Each number is 128 + 32 x the weight over its row's rms, rounded and kept within 0 to 255. Layers, rows and columns count from 0. Numbers have three digits each. The size before them is the row's rms in percent of the matrix's.

# layer 9 MLP down (transposed), 512x128, rms 0.0429, rows 24-78, columns 0-127
004:141107143106078130111141150202115167096151114108151130139181120133059108103205080135127152129122095132175147102116094138163185149083099155161125107220150190104094105122140098155119105137100165099138117133137152180103120060109131120139093203156112169143106121136097171146087160140097147118131111118163124111137102133147119140114142089074155104160116069092223130146158075132172061146129
134:105179102039102102116136059113094159159143127164141106104112167121119175112158103130138103082091125153128108081149111145111076156149154035117149155157111097144110130116123123106150158174137132077178178126103138094148146113115127158156102165140103118197094176141189196184133165160117115161135110116140090104167111172119097120077114181149103083186093112154101146125095112076067152116155
004:146100154092085155129134108135119141138127131136140153144192132139108093090162094146093130160190108158115109112149129099135151152084132157050125118127181128107169132131142139118086133138145158085126059187107117141106133125073091052037137133120154143101128072161063090154092171086108127115101133120092090124097103159152138112088156166103133183101122180097142096126179119150047082176070
005:100096152185138111152193089099170150072147141088119095111150110164127145116131115161115120105149117085137123173093101114097067130168119221149143159104129105197108063113099116124082133129144163120110086116133116117169173194124174164124162109123106109141158185082200102140184120162161124115091161149138122212115083119090145167100108168188113144138152145167111137142119157078105162112141
201:103146115196092092111080133130186145147153157125136158126134126101113122147087130173174112238132120109142109117140132126128093109117123126147139108036103169105097155161099087111116134143103064131142157127119079183111090122166089153082185140147220146108139112141165092125091087122138109179125218138134097104128156063091183158137121149115122126124165123079163103091102104127108121168152
004:147166106087166157099125125188144122186134144124177162153124105122162122143134111141085136161183162079176107114145140118106118195095138152173092117166139163110153152176120141172157109146167188151147086182138154163146147171049137100124057122183159097120146120139104148171112123113152174105135196094172092139124151190154127149176187111099158166160148131171156107153124152138112083066104
005:137148127084133128170133134161102145154109165072200160106215152099140096106119093091076115130090134138154077082167129116148103123105111175145042124157125130125132093196143115136112094127153109144131104165100119121097095112080139064093136101144127105081178073117139066203150097156118097160127125089141098106151129172110108111126167127121175124101124116151146105097098101197152051152078
004:158152154137193133128125148091108144100156123128063117091082174146090078113104088094121123115141136171120152166088146192094187056147161144135148113045145113099128207115113127154164124116119072175129105162098160145105092114127159131123121077130151096146090156141153196122111179129120132150121099173099135057112149090187166158148109181155109112099143151105078182149106107129067117116142
173:166126165137151132130121123114109176117115140115249108093153075158093125105135153118124140143161133150167105140136127133076140114173132098132201107097156145177153045162184152123181116128161131149129127163147095092089143063128161077115128212091138077067138095136160046173110119086088166121085111119099129137117159128135166119076108116141153127133122122107138101102163141116086098145175
004:165116139114189159135165121107123147149132171118151178103111149098139116135132108142072125122177189100137061136102134113077093160126172175229079114094150098090177175120111159163137128119143176133111072185117133136117129173054116076119090108151185136101131159124154135135134122105178142134165156092161103139090115140141096186157153153148138133136163160180126114135117125077063100058092
005:095112128190167097095139144101175149077101118084094111087062093149157135137097118120151086119117144107145113147119147148121062100166146122147163179098121123185077103093090101140130114138125095120117142081160113116178152143157132178176087130160098105167096165079149157103158081182180179150135137136130147145121136081093160165141094119162143094142144152194073136125081128120171209073186
167:147112101156104111128159147116144172115149101131212089167074143103139187129130103088159117112119127126127091122133169129126168183116103151093123128136113140119168131130170068179225058118168096078096146137169076094114180092154115117147163157167132099068135155127126104168114107143071084126150112140117114092169193114151055130159169120147103146141151110097074132137144129110076142096060
004:099123135167094113120147131112120130185092115127121095102147139195134126131194072174195144085102107127122160129102083141153080060134113141103109163181065176179090090134133128092106099093095138137154120052117156087134172119144165211150129156144118083157142130144185113157157136153156082082100090129088169142133060149118115111093117104152116069094119068102153131146154142132155177147141
152:126146108129084116108132154188121143211103114140124163133194110149156117087114127184069124135135126110162136107127150106120101120183125176137112135165116104086112097088118088058108098192101122113139134116103116098174135169126055086087143125172115084121187139075058146123119083127113152105191155084118119135102140101122121110140150106218183137138163102171165149124071072167164134118147
004:110070118172117091132134149091129134148070103113124108067114113146091167138168079125158108080107101100100154141091067147179071124112143174090110158143095160172127066073123123134065072101102141121141107101129164094063170115146097149099122182156093109157130113125173146153109131126155077084100060126119110215132099104097089127084132100148095085079142107093185085116123110107112144120136
005:104122131167154087127176105101177112142128142127162140118060118155159132129118134149124127110111134067151102168125130161077032106139114196195106135128114133165093126133083111106167111121111146156100106099120104132200136168088187162151065124171112064133133159047139107124156091174159130136148160118165140154134089148078158164160145144175154094159149138186096137146065149114115162068136
005:172125100131126164160067161119145076214157107197118104189067148114125139140097161148146177140182143114065121089133122138145126157120155124141115117106106154047141179105176136143177202129112118146110139147112172168127127082123130108160097181097134146124121120124071150121088109099042145112146148091159096081092179150136105154146175136069120148170105091094158126114096134138077126143127
005:103145099123107095126140087157167093139159169136177156198140062099191155069149218164133162190164112106108121129166163128132097132158115198083146110142137123140136111120120154078151169150194137174130111132122099104152121162158107088113134071104114163115177086103077081135156129091098081120121180134111139184158144139099122095177113113116100179154100124203112118163153133143151135128085
163:158132156105179105151145071132116068077135170143104107175163168155130166125133105107123161158114123097151086067107116087200096225054126104101140134108114137124168115137079116122142067152065155092134111131115118126118143126128144134078130159136142123105103115096182135119107112080101149108159145119162128162094158146082151160101130155186100094097112117163128163174183201140069124075176
004:130156130136113092097162132173105186105131145080146122109183097137181069099164094154121106130133130150147090141139109093134154104157035121096109088132101157123102100138099166092125112138151083097131097093117056099070108087128100119100137087157097100162106104109119067123126117130097113103106099131077157127204087107067202136176145095169128112085111127161140112137141041157186114140166
004:126133117122159116136149154107122150090094127093120143085129134100194085141078093114109126092123160079182064115105160052091109096150160092164068136062121086102137155160140114141139112148109128086098102171098094099159093099043138115167105083098184093123130131109124137135110105149155139134130152079119127042121106134113152140187143151117144062091141179180082130091109185134127155076098
163:165090157161194127111113081176232125109133116141150129120095138087136117105090116116118130071188140084148099127127208109110128184125125124092142117091102112101100107155079168159145165176103139147126078103121123135128100170103114201124127161140116127175175067166103153090161120134113129152093077118151144117074160095115149175103076119131080145163118177134143136100129176101179107069089
005:177176157120170143115135174137119154072127114092112092101155143116121113126120088081137141137110132148172154104147181108149249127141151120139126126114141173129121105210190119137118115160137082143116108169137125149139070104132174150160191069132152147146158186171172209167122149169165157157121119133164154095161155135185155143148144148122124133078156154155146139098109112180188140108179
004:110093133123089154140132109203176114214120152169184150193129101074179137121139163177154165148110068124111167111163105166132074148104127168085099089158144168147122113126141130131145141135155102195134104180123099144210132094120162123113080157140088093141160091099080133163104106144116113134164154127162128147158142196103153131142123141093197143143136125186114129160148157172179144183127
004:129112162194158196139113142086102122145145101143099127145122166180111119189082153141134124116122154126104122165094133139134105105219152077172156114045113069141161186121120112140178187110107125118073147130142193149173162105126179162184123107071121122151086166110150119111131149132133147115098150167107147072107123143161175142140153181164118086142142122092107184111136154145066128140190
004:094148124152111148152104111105168128065136138170120106150123140123156157135117215158170175143149135148130128170111186122132110127204200153124159163086126034127122145132110117112118147135125112128110170135104109116208127148146144159165144109048138133119150147075148098098192133149141139180143168143119162107096150110091153148128088181150129133148122187157059148099114223136112182151129
005:068128089149106067100175134131142140079099140103147161105102080131175135133149173138139086097084142102187104124124127113145022096142140147136122137136108113208102089132072102108133068117117126112101133077139098110178142144124151165156084142140089069147146125057161115077158066173189143126150156121132155129154108118075145135145089128161139056114158119178105126133100158120165177100134
209:141117071104134142073148163153095115177158083114131125217123103093115137171110096109150142115173139111148088079098064201158149144151142164171122095167131121132183162103080133069118137129142136164116098142134135075140129103055096160142056128171111120119095112152177072113127118143164063100108174116094131144125116084101121188133159084105150130164197137139155140170138128114131096162177
181:102136101122117141120121087158123117120142127114107103090112120112153090114146138114086101108100159153156110136099094160031123096143144147141113068180158115075201171124153091119164168115097126168154157189135101186156156097067173116175140153127082126146146190174117121095074087123092109128112135129122152168099133099125083152089098119074212114131177209082137126169146144173149100131150
005:166169151160161162163082154097138148226131133175099111158068184141138132148095108164128160176183172147084134142142132152105134156098115152112112120093139148088158203108147180173194151130158129162129101164118157144100180156127073071069104146165171147127120138128068152169087140074104141142159137149162109145111169150136132155155150144095129169179163164134157109129085131116063114135119
142:132152065192108089172144135115132120204083088084109127151159183080108083088088134151130107172088070107103114098126147079151149086168103110115125153156127146116117133104116088149117104105163141176168107156130079077160103164112120199135116163152097141154210157110111200108134161170151149127109148093144175093134079092126136137132145147101150155174079136133200106140105156082091109111114
187:120114128137115137137091140182164100099168139118146146149171087117171088099095138082135114157145121138116099143124132136111128089156116097067146143117077171118163146074144107119174131158068053105119162080133137127162071170162171143104091146169117094168113109082169183092157157135116128104107162080205140100077090080163112103118138165184167137144172149124161139091201092062119144110084
181:159091149108148139127166091135129140085071144145126133104079159136081128116145130161179099109116106135109111162207124132079128119088137210152122133146116101171091132192177144155095167122118094125157129139168147126105106099154136141074157167127104100059111131131157094104135085128050092113134179131089100158145199129080121168150121121183147054105144164068197086155146161119116129150173
005:154140106172124138161051180088129144117098104111071088149085170088146129174040127096140101133118128139093159119164119138154149093162120054063149145097107099117114130106140149171122147119113075096078149075131133150123130064140070125105122111116116115134094103092106129073093094110079191142149109110094148067151180084140161146165119113082100100154146145176120121078119104189153145161165
004:068132134189146100109132119118178127102135147091145126135104091138166163097138136140157151117093113093141131159111144172136073082203137112141132167157107118195092065097116121097142100118130111199139133063147144143182131139171149187155092096136108056152158161070208130140196072149161108135133124144112188168157102124109137142168097148153120121151116120196113129143121171114169148115190
004:136115162166126125143156110098088124150153104084098119071160142202146103124119075141096116049142188106087126102069099078098091097184121055199102183127075092128140077135115078147066094089103145051098152144150144103143150131122143145165159182110134146134077139143118102122108130148139118133087125111075112120126068151122108140121133111204143120108126120086143137120133079115081164097133
005:150128102140127120136069166074149106134128087128073097148020146089068158156072158075132131143105116134103163118153135175162182143103100171079180091095121137102105133067118153149132135130107068156121126126140175152084140095168095108088107141080075140145094138087084184084090118085072137092119095112168119120114184080124110135138127124076077130161123092115145110121095114136115096093148
004:128145170104200170156131140121108143113192138142152163110153189140127076189129089134115113135177183156152120153101189115095155104117130167219143150060150086082139215184106127124180149143118136124111123203116166118094120160080128088121111082136162118099124144130119116171140155154092124174098154161138114078085118132160131148099159147142172143150127154125095160153079137142078073130121
004:108136154135116063095112173098117102171133083125142112125104102134164120126134098154126139115057118100119145134160126157107114078097070109079080100145104152144092085114126156079138066112132042131129121063130138095120114087141093121067117076170041049134117112124126119100113066117100051084137091128115153126178088122090095093111118092128119102116082098144154102099114112140186100110170
004:091080089112106157126143108192123113141102156125153171142171095081131127090167208130136126154125062136148117081120127123196089164181168148155134185191163120109143132095095094124099123166124115165165132114118161128185104106134197155186140205104150106121133098172132108133119101103151117189143142114113129152104118091094110129122109154102149101128094096126147109175147196129178175186063
004:161167138101121094144193144191139157158114156114169174129213130126174091090167107139136155152128106183160143122188132124155165103124113182060097115155144136130152123163116160121112101159212074128154094165110100095110087105116112104070150078184115112133131074162094106133126143123120093156111115145113129141188145133137142099161116099130149149074127156196165129138139092205180098159092
004:124079121109154156139143113113108158131124165138120188098093146136146104128095107130087076128153175105119058135088104099105056149129136145248097119081131083084155149094088099189146110104115143102104153163127131157119152159072082095105075151127138105092098109091088090093106116119157144158154163108155100135086109110100130169129162123137187114174161134117086143129086105061067111074148
175:151134131161108105067122113158114181171110087082086138158082139119108155112125139129093132120137085075148138149150137154107111076079108116163099171131128128125171145142130141201171124162170160121065187157123097114145180069145112111082133102131110131101115163095164129146071209160072090092101102158151076175154135177097116068141142152148155186123137118079122109119120197145184095124096
005:170101114126097134153070130083140093229140086166138116149062146119121145119096080127094159115115131109058146139137097176083087133034137128138094144138116120121088128077154137138151126103111143123109146097119163160120121130095111093120083204161115123096133133096086142111078078106052144123178124105169103113110135145131071159103119080081146138199107111102170084125075100141078119115130
005:151133107121139112134110160121104126096074092096074112107089157090113120105102057069126121092102118155091163099119148139118168081159159062056108165114088109106118133146151091163075132143111082119109116121095105122087046061104119120161081113143172128122094160135125188087076112148139180148114091109084132057141156108168128142152094134111095062063159181144136107088113103150143159126114
184:062127098151186134094122159131122134104100134091159103112132091174091095157160121096190176101148083075149139153087137094134059116159172121108178160106137125122040069132145153128125135123170167143191131131167101093157096104078148122144109104154074134133072106201112115165160109172119126107144079157115143131142140105078111133142054185095091133138141159121129144164148167187119104118162
004:146157117144088115111144097164104155109144135097087068112188108194176106091158127136189135145167101166123177117116112068158175068168117136052119133198100185110095134149111141120069090114144102113153119122108086083143131076150121200109161145094168124145122106184110098151107193136095115116079107106101155139153149103112147086153095088116128120102122105119111133126182090180144168183103
004:126105116201101087132187098165142165125192133104146132114174078191193109113175113159100096094164129128133137146156110060139137097161061213107128102128093208164102109128115148119108101148145123135151110156130087127124153136102105152088125141147119070162120153119123090133126159172096097096086129131141146216190118122052167170153115103158152133094120107143123144122155077128134178109144
005:187174179129175146150078218110124150135151128117073090141103205089142112168100108120127152146163182139147140137135157102132215109123128159126103095079159136054122167122133171161161128137124078128112102202116134139111123071104092075064137099095145107123127134135103184147079159101080128144131114107177125075106152116160138164174133143069125170130135181137132134100087152133113113114139
171:108129111127089156152168090104112208104153146124150138192149143059127117087144103144095130141138182086123070087157111138096134135139168111119103180043161105090188145153129074105111103149125159068184111114115104119159110079168123135134142152078151130071153179099131147136085131132125099162209124150142104078106188081102100129101077129137168130094142097149136161143109116107097151188155
005:113093137172144093108166127120134151032122082048076065083129093135123136119137072114118072110101124105158176092079100127109145077155109083094154178121151143189091057087142106138064100143128127086127107094174118113139159141133108140118132126159135109140070190129204152116110080143173155115114113126089124166134095074156121174106093120140111104123133153138154109115148113092147155078162
005:078055113191110095118126095049178107105165077134100070127076102131131129145091135123136121083122090107104132162085099137090067060163109135133166129072125080172062086100108116092116127101089105096087123122114125126203108131161169169149147123072067102150112158080133134101155125157105137113116143137127120112113095079106153153088083135141109129125087101151082145127084149110115180119175
004:138133195164217161178176162123128182071159172105117118136141190142129132155125131131111124159174201141160095141110166118117150107191144143194137166082141071141169176141139157128164148139155114154129128133153149139113134187154116103137189084127158115113124159098213137153166118142173117160140139141146124125127132095140141168174148201183142185148156183170115162121113143127086118103151
004:135102165148145131121128128116112144118127078084100078054125106119144133165117091137074108104106155035119103132100109087069119168128150114208100147059126118111131131125156124162108094120101164065096119122143157107152178144045120113117115138108137110131073172107170114116095066125146135130158171064145122172101102119121102166105146114118156092157124141124112114065104166072099160033120
004:128114119201160154118093147089097099186113072136114125149064153161101130187051111131147118132112153121089140132120105166119074118146106015141154129087094104169107125089101118139184178127063137128088169064155171140135161101150143170172110134121102133138074158097129096075121087122108155113110105151091155082117133122152119127111148102122104067180140063104150138142111129138135124156186
# layer 9 MLP up, 512x128, rms 0.0467, rows 25-78, columns 0-127
133:094169091206064158115079159181068100119118169089159125125104114141103168094091080137143166130121086137135132125103143110131148135122107118117175173167104074180142176092153107118147094088145089062070099164149133133153144118149139122108130099117191139175117114129148148159163086037169120135144097125111123131112152152090136148144147203144183134129113121104127135158137064159208128176123
005:069122145152153085119081170159131075066128132107080090123094125121118122089108186135154135142118122113138128114123160088142115091133204160142130099105092101084122101134128160147117143176187153092173106116133136106077062093140157135175037106137106110111124120126159131105071068101171118117054125180095146189132064100102072147158109128149108149160131110161095097131117078177118170127099
005:100072153094166168114138111172086115158104092111153129105157172050103111131124140092117101147172138189118096111121103162111098090156115071094111122151177079150165149114163184081120116127144028108156145065151150148160139136117071180147161127094144129191143124105074150108101105136156190131140068119127154091078142100110140099143117087094095181106169115134140153114191122148172135119123
200:134103173130144133146125129141139114103115188127145109108092152168122140077115171141101105114109134133118133111144113168118122112134087160180214139127071113183069206084147094104154158072157113114126098143115154127150126108110164124129167145068044107195103127149098168180190168102132194134073129132179092144114175101162098123136126123122080149106056100144164152184148106086127100119133
005:107090124116137142088122141136143115091107144123097117108125122136113182116128123121132076086071138125089123113042147121150129095126162161091103097069115119157144124142110077117042076140116124095088119059074151121075093131167093108155138139089107120118103150137089122139095083074142139152085080116077124170141046145081133144111141151138151153112097111071092025184108124088072131131124
005:097056144120157108113110138149155118098158143177104106123098110141114148200091148152120089093115158092094147133112126127130062094109149134094129091091097111134128141128134110076092109084100074092116128081139143147153109119172197142150055186104050125137098149106134103092097095067167119127147106132094123180134071167140118126081085145145105072126059107057128120146152133101150152117047
005:085156134127085105138106094112137167163082105083137130127142125135181130097112141103148134169165102108153101131137053091140112182161117125145121098171127134098062043112149107115179155104092128081163143139118132087088088143155082037144102068148117172100133130126100104144146127103123119131130131040182095075144122115167168102139143110076153110158173120172176069139052111104117113139130
157:143108099104111080191119137142140139119122125097062117145089197130086109140099108112146085109122108160148152145120092149111159193050152152116145132090105076159136092168102144126097111132103142137123142116103162173073104118129137114076174083110093125200143129124136153091137188113139129175144125119144121129140143143095163173211139129143147132159124158102093133223151033134199113116081
005:092112197127129111111136147152116148118105113107115132141164166123160189131127098110173073111157173132122174121107129137188142115203184141085061094107168137173094148148169085093107068144147129076143170083107179124115146155160158175181161162080136138136113201143131127125158087110179161169090102104158160178143070094125169151135169139140146169153144127074120147182138145106128159163153
006:146101116103148179129112077120080118181115114114134142084154106104103148129125099088085099148178097135105091144098060176127134156120063078145111122147141101161176139134122111136118110036057087177120141119113138147148156140132099141096233093163136136142132127104090132131134182178116130139193087091167117096114161153140152081105138083124119118118127106056189172114142140070151092142156
168:124083109182107122127136159165121088126149114164140119105126138119057100161126122115144185103111106122082110161125123166123123131115138101150134097169120080100116134109179129091099145136150116146148058100151123180055134175111102106136111049172242153159131147102111065128094191127110185074159149161179104109101143116132149142154190142191116201138135115149114128108157128116153064141121
005:172101124097112190097126150147153119102162132080182117180139145142122143120163106143118157142165115186125099137177124191103152084132102106143138148147112109149150142154088175183121141212104134137102107117162097178191161167129116117118177105123048152114157130107132119137150148126075097149183186174098144120119167165134140140165081160129101179098105142221158108107168122198094128114168
171:113137089161108098120095150136147118107122146065077095096108181192089111119112139179131100125152178116203162175129089132089170149139147184190106047093151091136149131099159097168144131169125156098121108120104173185159162159112090141100144076122084192141147117083152069158097108045166125138109138126092163113133124116128143061129154088161176115135099163114115157146110126106110129156148
005:097094127091155130122118139127086099124170123061131079176115113043090093088125094104107137094095122157158112147104122157128121080137123058114068144139129085111137175109045120181112158152086076130114108103127077096120110150087151092141103139088091101139123101075086112083125083156083126114126164136111145098077099144133071114181097135089060166106098133121126111080184125166097110121181
005:165091164094131181111157095178123158181107127111120160146172157114132177176152090109101072122174149162081080094107143194137138109163139111100133129122151132212173161202159120104104073076101128130122139101139164170133163117182096167128225163137150144151148138135103142165154158138157190163158083126141129104140109155114200135128149127113134157087126118079154168132143133066124147141130
006:154157117135170106150136132141083113121075165069106103170103156140157121123160123131118143106085145162131109154118165099145135177115147157130193101105132186132120110135119076144078111140112179110093104207130095105040140141152112096144178102125159125115116152178144122115210123108111158154083148162138133147138063179129146196092151099153184163142128137200075068159069086115119153127129
006:155133078138125147126120125108121126110120093216079172133125127156103112143135172088137110147123141143103128117119127103114116140133138128132162118117113078133153097100147130035157086091156086148150125103195129188150150098108133221105201197112120118154123127138098147114086125120169177137092096143057097119102161122092133115090169074115206140063140116120051117156154134128120180119072
163:102098112131103152093064113132104144132176161157118099111118146119161056139106158111148145164135109159119098150105177224153110079143096135138080088143136142152133095110100132080113180087162138154129138156138141089143136114124181083130028137178092160141164095133090161107170101122213119184150151139131128133160149133175132110131186094080134174117044139121141110105100150174154093156122
005:144101095143078157100107122104148131140144082183135127117099107158081108154126153091112112140142116090108126143134109167087088130107088112146148145116067102085150085136121093097157174154092153178128121094104100178212054121111125171121056149112026108121165126101150124182088135115108101142139118157086081132111187176112093094110093166092104087118133091111169053129155148121116170157103
005:110112112108087152095116130141125122127112118094107089119147129139129175120132095117149063118125129113039161109118089128164114135155132122125084036122140143130100122107177145123087072090100055123107151099077180155149125122180154120135178099169084125127096193108152113151204146161146091175126092087166156161133085162123159106080108099179146078169096112096153086181110130075125125188106
168:144130123099144138066072104115093163124138200152088139182139176161114116171114131110163133176101137162123110158103132209177099081144068151139133110092099092136117158115098126168152122142103098126042095088098131141119149108135141093142108051091152138042087156116140135109142126089100111119112145132155137160138183122157199097139179136180111147159108063105102162105167095153156124176125
005:082059087132108159152119129128164151148115180117177097080113096130145101135056156125183142126127114079096147132092063094139060134080082113142099111152124147082109128066109145145140116169096101121106141116131154114173139154172147043136097105166091114119125160095086099119147142137130064123164111076158140132130164165136112093076075122133122032176138120139175096165111139126110088113081
004:162121120164129131110117108145111115131087182180093175136121095196109109133132126118097121145156144130073073134110132149089127137121130132109163128069057127195145098177070149128130144063126195167119088097133125176064115068166112132137174171168134109176139102133150139127104140131165152134107096133090106144133050179080133117101131096145131099088113111089105061118065079089115173103084
006:162172129114110078144145100121148135153111119086137091110114174105160131087141088114110137122157159093111113075137152114099119129159089118133181115147177156129083072115127117068151107074131122109144146178100104127139102136139058123143131095136162149108138135156172140122190109111080102113114089100168111065156099073154154141117149087132121138152175191141166016114038090081199116135101
005:119093128116112089127111097120077107122084086115118152076137117109129077098118119091109125119148099085042104096150052114096106110118108095123120089126155110133094111064179137103151086043151060126167135123151113142105191092112099144093181089138144151134128112125142145096123109152130131095132056090122129122124142114121124074087180025126152105125138086118126119114097085066179109096073
006:153094137090120159115110096116104120122155077135131155109159107133109141134153064103086078123154114122062110112139087182086145087123090090115089129130115087154139147133128115145116104113070081174111137067088140187165142087123100180091193157124104120143115134107091121171140151150111115118166114090123108121126148144123130072105108107136125123104076104053170000111123138066117111133149
206:062088073111074125131108093202152113094124082104076075129167118144160156101084169160091083188099141180135174171148115112128096109156147168166131164161129151095158136137112117115112131113100179164163165113095115116090130187153173131143103152132072210136165151133144073170098138122162139158128072106128142126111124144115140094090161133196112182115108090100132136129141174130104086127067
197:146049142092076200137141126123132127124122054136114089117059115143068145161130203133130154140172122119131090160094116132113111205111079122115120100196121122115154109158103129167092144134209118091152165122168148081100129154187092129110152100146154149081079099142145109187156175160101112155147133101108121133172123096133140180071142074152101112133146143147055117113133107095156139131149
006:149128177158198122119107148137110103143083137141083115166127135116151137136139134119140136120123117110149118153076220095178112159134205154143153108122140118152083107173112089127105161053111213093147123153138116086074152110132140101177122094134121139133141140137148126122162122135176165179079119170147164148114075153125116169137171120106165184165156105115083247162084098135089136137157
136:150120161111156143130096168183088136109179153132122107129128106158162195108096118157218139133090172157159150074120110140086137155137137106166108117181102120113131157109124104144104134107051129101122133147133178109047098112154131119098130159103110075106080107175194085132107098136127084135163145114142106162139243160173181148114105151115100129159135156055098113107131117192135105115128
198:158153106162148120079093129131117147109147071087109127103064144151077130173115187161168140153144101154209154087063127165074159138066152126111140043117157139131100123112125177115097135142131043102133083117106133160122189072098124163086063137124149125111147136179113166127130178163134177148112160148137145117062132131142114125122146088181137163144136105103158135144187140137132134067120
166:135159114119070113122101172181091125134135091083168151136130137145127122158129109135148056142119126113111138090117130120105102147156113068102112083096157111060122143096136067103109156132100169187130103144106140143122186153128100135184138127113098157192159123130096103115135106156098148063110146130241163123099134152125141124161151142210118172156077145184059120115207081130159105139105
006:186164097161181114158154152083141108169127134123121118108112138123128097140163141101106120123136146104149133165129134132147085190147111127181189123146134140128118102081097077088159172141061214181152156191146088100168156132112153142118182125164142121132127137129153123114196172185094098127134122092143145106088127163177120157087128098132152125189149154101177020120111142067175117149141
005:162093070123114161138141096112115181182147105178142159125177147130136119140150146107131123162194140126094106144154087161108114145141071094123175128141151109183153143132143105081159137188121065164107158121189143187179153161119093166091237166122161155173135104103089126129110167163123146113168074110130110097082173170118172085088116100090130137091137122097165083108178162131150140119134
005:117093178122120178135131151165149093112126124065169072177110133071106156068133099156145114108129116137162133113193145161145092084125088144114089120131164138105153153171150165123048095186145067123095124147091103112145104113094120147167135040100140091112116172122178150105162110107079129148147110162163158087119156095098172123141103138134126132186165153172163128071155147170120067174089
006:151176101130187059189153124095116169180112156109134120128147142100150098143135163127132155122116120124174108160088162114155132164125157119151147172154167154125112134100094067175164167094080177149159132145138067060096139131138133096138155145128191132154137105150092133125159159152114141091092168097153125089113127151184104171128172103087170118143168161120119255176092096100118110118175
005:101168160130105089091098113146171126091097101110116117117123120164170165158114132138135081149132157098101120115108123105147117111157169191122146103114137116083104094155179120055122109052159109035152136123102158113086139178175093141126087083122104176107127170167142145120161107083167140147172103118148133146198089125160182097122181143133136129126120097122138127225122102046136152167075
004:170115061163117152131112117127169109059154115189158117131120088185078102142141139088133126134145103100141087154101177174101072141089128116153199168106087096132125120208059131075183152106092175146072092111150103192164113111122121105088107150144100159130132102117111096151113165128106135112140127117101107110085209167130104105091075127082106109111145126110112060106154149143090140117100
005:126105099118080114144080162129086113093147098146109172107133103161135132146178145145118144126140125142057133177165057128088180111085119088098087123096097147164142124064133158222081081177130017148122115119095122129086136077106096195094151104119125126143111127101158117134110139088139115088139136117111095151174139146099134131120115120182135093067082114115119099113094099186180102099112
006:126106095148115140098070141122143078038134122195091145086076070146074117121118174103139111140129122095115122137113126130123079118130133133144126116104050077077138082115102144072135121113098097133136123061136124176157070100117157138121096144127045124110130156107107094138085146092145118121137120131064113154132160160106110094104112120110126075110085099134083012165152124119116133126058
005:107137210131133101126160116146109136182113111120119147161141147094149172145156091129096074092161158104137129126122156140134139116160187133075083116103166163189120156173178062124084104067152169119153128104051135110109130109099133173180156133123155124145122157179157151143159070137132159150132086116135146123165056089130148148145174125143107171165157146056157137107069134071159140205138
184:151105132093107158144072145171151158118150185139155097183105133170143138186177162080122129134147077142171170143105106091137129119103133136119138052095142118129166117170073038157082142123110139159152111146072209121119085123133146084171157087103134132161129077182105103094104103104151164168146180086126162146082086158112112141152159101148100143090096095148119146128144076131121138159059
006:156113131133199114155160120145095096121083181096109108154104114127112120135106084121100098099127116158175104137095188123137111157113163133104185140091091163141126142212077078129068123105110208114094104180142102093033134113122144078109122080103190117136114135150161113101161122116135180135086142157143121147091063171133138184106113153107125182137116120126098123089148102104070076092159
006:155075135156120170149094177120141105090128156125143112081120079154133160084109144131171157160138117112126121170109126130172123185151097120207133094161078134099116135111094124117126131175063071173110197150151163098107137149131150082105122060165078127090117185097139074149190178132134119146129144121176169164126152201137143136090127142157171056176094125131194129150155154119145093150128
182:148107115165126112082081091115148120100066141128079092145126137141104074116092209115158080095126133153179131115153118124160151152161117175136078109135162152141129117084105142158151103146118124067095123107156183078174127145179140136051139067156173130075108089161146192122162123143127130129163160098156132079167141159210141096145104116087165108125136084116148151203179086120143093113118
005:120125060109081172106091151094111084131126115118137113142105083110082068124149163099109157103077103113118106177166059138119091108088088121133133112111071096062131087044122145172090124124103070156137101106123103136149090113099115090102083097130050102112143117078160120132101133125077095140174155154049120111118176170100113096139095127127112098103115095194123135121118145179082089101132
005:127116101115109197110126142128103082179112123100142109132146092115089093164135159081097110138104117170126076180119119169098084119096105097123137119128072097077161112136087138147111146198103134176130109071103139158170050102114099143141094169126063103177158127102131146151114130106106155131171123203039094132103177182120132096133102163101103138091157094156141059139186155132098163157110
005:125134134161134096123110151132126168150088177108113112143151127136146095169135189142187127138114144083116138178116082107200079178123179151129148102131147151130056112105166098154123173121109209106155122121104114106129137144176192112155158093167116144143133159131140106124206140165169118143138135092176183132125085164143123138094160088104142092208177114148130158220072100125105111172156
168:107116132146144120165118205152132165123134140120202140044062184141107128111101091124150136154168135122132111113151111118171175085091066115128135130140102111126131158070077139104177179105180121169070168137114179158155134158145090082118133045151134121143157095163084093120127153074142112163113148137117182098099126153148067116101134139144122132111063081144106148146189155153080123142081
005:120099105109146218127104168111105111165138118114179101089161122124081115119097116139132122162164099157159107172110108148150107131119088102171129152142140092162179162110121172150122122208115038174121161110121156091145083138106082134146150077139121103146124134071082117121109169168129113127147107088193138118084170140131130102135055136120082138158154146127176182106175164193156077141195
006:139117118097140127160130097148110122145081109037144141110153139091121087106115125093098106158190106165103072072174062132062108132108085087123159135142141126124170125134102161083134118166107128136124120128157127134119138116130091129102157088126192139168125102130108158100144144170111152104139101114157115065109146119144161099120131080104124137118164103148152000107116082104120132122094
004:103111161115152118092106108110087123191161086130131143121168156100153101198110138119153121142191161096123140151123092119161081142150128121114112084152219134150130116101231102117154150088149094058178174102110160136161147165126131170149155150126144163148127168105136127126154147133151142136134043119177127124112140089181132054106153107092115151165162113113158185174104136110203155152100
005:118100137114139155109192147149117094179084168078137096157122153122097163135114074144121085076116111127130137132071132157150090083121150099102085128125215142194107187131144158093099073084125081152122130130068146102114146144140098104174157094137146108137116147128119136090175114132151139157118098073174152129102090119134162156118103100139076162176194177123138210095155159123119055166169
005:216187120125154117131154111115167138162146140116144108112128187110142157112162067128079143122155147132142126118123210136114170171172095103167220159135142158151145107166098084097136139126103149138109145186113095108145151175127062185109155080139162144112144118146165127135192166126067089113148133144170123100132101131169151146132138140117126160122133180106156050131084116094221119131151